Weights of a small GPT-style language model, trained from scratch on English Wikipedia.
Size: width 192, 3 heads of 64, MLP 512 SwiGLU, 6.69M parameters.
Training: a variant of SOAP for these matrices, 3687 steps.
Each number is 128 + 24 x the weight over its row's rms, rounded and kept within 0 to 255. Layers, rows and columns count from 0. The size above them is the row's rms in percent of the matrix's.

# layer 4 attention value, 192x192, rms 0.147, rows 84-90, columns 96-191
size [ 93  77  93  95  94  76  91]
[[139 110 164 114 136 123 128 124 128 121 178 136 148 145 134 118 184 156  90 105 157 130 133 131 167 143 106 150 102 137 147 146 149 154 120 131 157 106 174 131 127 125 141 122 164  89 160 148 135 140  94 128 111  73 117 143 145 130 101 152 112 157 105 144 143  95 115 111 102 150 116  98 121 143 124 107 131 125 164  75 113 135 155 105 135 107  96 125 134 105  97 163  92 126 148 148]
 [ 98  89 117 116 125  92 109  90  93 171 130 116 155 110 123 144 145 132 132  98 158 128 156  99 138 153 132 146 131  77 101 136 146 141 120 139 136 105 114 127 104 139 140 105 148 124 130 114 137 110 107 136 137 179 127 109 170 167  92 122 135 104 150 176 113 144 197 112 118 123 167 132 147 107 118 154 122 121 145 136  82 100 154 111 172 132 153 114 117 120 142 106  97 164 129 129]
 [112 133 126  93 132 152 104 119 144 149 129 136 139  90 140 108 152 131 169  71  96 138 158 176 157 107 147 103  87 140 126 141 112  69 100 106 135 158  92 141 101 136 151 165 107 102 116  53 130 140  92 167 109 134 125 134 140 140 109 134 102 169 127 115 132 136  95 145 148 137 123 117 133 136 157 133 135 148 126  95 139 159 155 114 128 104 132 169 118 143 134 134 140 127 129 127]
 [109 144 156 152 122 130 124 108 138 103 126 114 129 113 121 142 141 145  93 111 120 163 139 107  86 177 160 180 121 112 122 182 167 135 128 150 158 124 138 134 165 173 130 136 154 107 140 143 105  96 116 130 138 153 136  98 156 147 136  98 145  76 161 130  92 138 167 105 129 142 132  88 154 105  87 190 154 139 163 111 189 107  90 140 105 137 140 109  72 139 150 123 132 160 138 105]
 [ 96 115 155 138 150 135 158 122 148 104 121 108 100 102 127 122 142 125 103 109 129 129 123 155 140 114 133 136 102 162 150 120 140 113 107 122 170 136 140 125 133 163 106 154 111 142 168 107 144 150 157 140 123 135 160 114 147 111 121 141 123  60  75 130 145 113 115 157 148 124  95  97 112 124 100 153 117 127  99 130 143 149  96 141 128 130 130 130 164 160 121 114 164 114 147 152]
 [149 104 143 116 104 156 126 130  75 116 174 106 134 120 135 172  95 128 151 119 120 111 143 154 161 123 126 152 114 120 138  92 127 173 134 146 129 136 109 124  99 146 124 130 142 154 112 123 109  98 128  90 141 130 137 159 129 124 131 132 110 125 131 170 102 148 176  81 118 115 147 127  68 117 125 169 128 143 132 105 105 125 117 107  85 145 115 124 125 125  98 159 144 149 135 128]
 [112  95 131 131  98 102 136 103 115  95  99 130 106 128 133 156 120 137 147 144 105 113 145 149 114 147 156 159 153  97 102  69 137 144 189 146 110 134 132 166 100 154  99 134 162 157 151 173 113  89 105 197 142 121 102  80 165 115 113 136 161 146 153  95 135 123 147  95  99 126 129 123 155 105  95 173 146  94 117 155 171 107 145 140 122  92 124 147 104 159 196 144 138 124 118  84]]
# layer 4 attention output (transposed), 192x192, rms 0.12, rows 84-90, columns 96-191
size [102  88  92  93  92  93  92]
[[110 171  98 127 130 120 113 134 135 165 137 135 188  91 144 112 121 106  74 144 128 112 135 116 138  99 148 127 157 135 115  79  95 119 149 120 127 135 137 121 148 124 109 101 118 156  95 136 145 104 152 131  93 129 211 133 126 151 131 126 143 150 133 176 118 130 114 149 127  79 173 115 145 167 158 103 106 136 126 125 130 162  97 156 156 155 148 111 127 124 116  73 134 113 143 166]
 [135  94 140 118  68 125 106 159 136  72 118 102 130 116  88 137 111 152 115 142 124 152 116 118 170 125 125 104 127 152 149 133 117 125 138  90  80 120 159  94 120 154 101 165 128 161 137 137 153 127 170 107 150 137 177 123 143  95 155 183 136  82 111 103 154 124 159 115 107 120 100  59 108 134 140 120  79 154 108 107  94 114 157 118 132  99 103 127 137 135 125 104 122 160 146 110]
 [187  92 114 151 129 107 142 156 118 104 135 152 134 133 116  98 161 130  91 115 113 105 132  89  92  84 143 125 147 105 110 101 100 103 103 112 105 112 110 125 131 142 116 114 132 117 136 141 121 133 119  93 108 134 120 135  94 135 129 126 116 156 183  90 141  96 125  98 122 105 146 122  87 115 146 117 117 143 176 153 123 129 123 139 153 128 124 125 121 133 100 110 135 124 125 116]
 [114 152 127 145 127 137 178 106 116  90 162 152 139 163 152 104 172 134 113 150 126 174 125 145 106 179 123 118 140 129 138 147 134 104 191 117 152 120 101 166 127 154 129 134 130  65 149 183 114 109 101  88 165 112 134  92 152  95 113 131 122 138  93  88 131 124 127  99  94 101 128  85 137 109 130 138 133 127  95 112 132 140 118 133 104 125 129 105 127 126 155 116 139 148 112 146]
 [151 141 121 119 110 127 170  93 100 131  93 120 106 134 174 132 134 108 141 124 204 106 148 141 148 147 115 114 120 135 124 133  99 156 150 106 128 134 145 125 116 117 117 126 141  90 142 137 107  90 111 144 141 133  87 169 142 134  98 111 101 133 193 136 141 132 135 117 146  97 138 171 145 149 128 113 126 117 150 122 132  91 161 145 125 120 153 163 156  75 124  99 122 162  88 117]
 [108 107 116 143 134 140 140 148 119 152 119 108 185  80 118 117 103 150 136 110 149 122 126 172 181 152 121 115 113 150 106 132 151 139 158 147 111 148 121 149 134 112 139 147 124 101 129 148 110 149 143 159 109  92 154 143 100 126  68 125 105  83 113 135 129 124 109 119 162 135 143 135 118 129 113 103 119 110 119 129  76 109  93 133 174 161 143 151 162  98 142  90 159 138 130 121]
 [118 155 118 118 114 131 121 152 113 115 108 154 168 114 140 108 138  97 118 128 100 144  77 152 170 100 125 109 114 159 135 137  88 142 149 136  96 157 132 126 124 126 163 114 129  94 133 166 104 115 170 101  81 118 116 141 147 122 138 146 112 117 143 130 119 132 119 135 139 124 118 112 126 105 142 147 114 106 116 155 154 118 149 144 121 118 100 110 103 150 135 136 122 111 160  94]]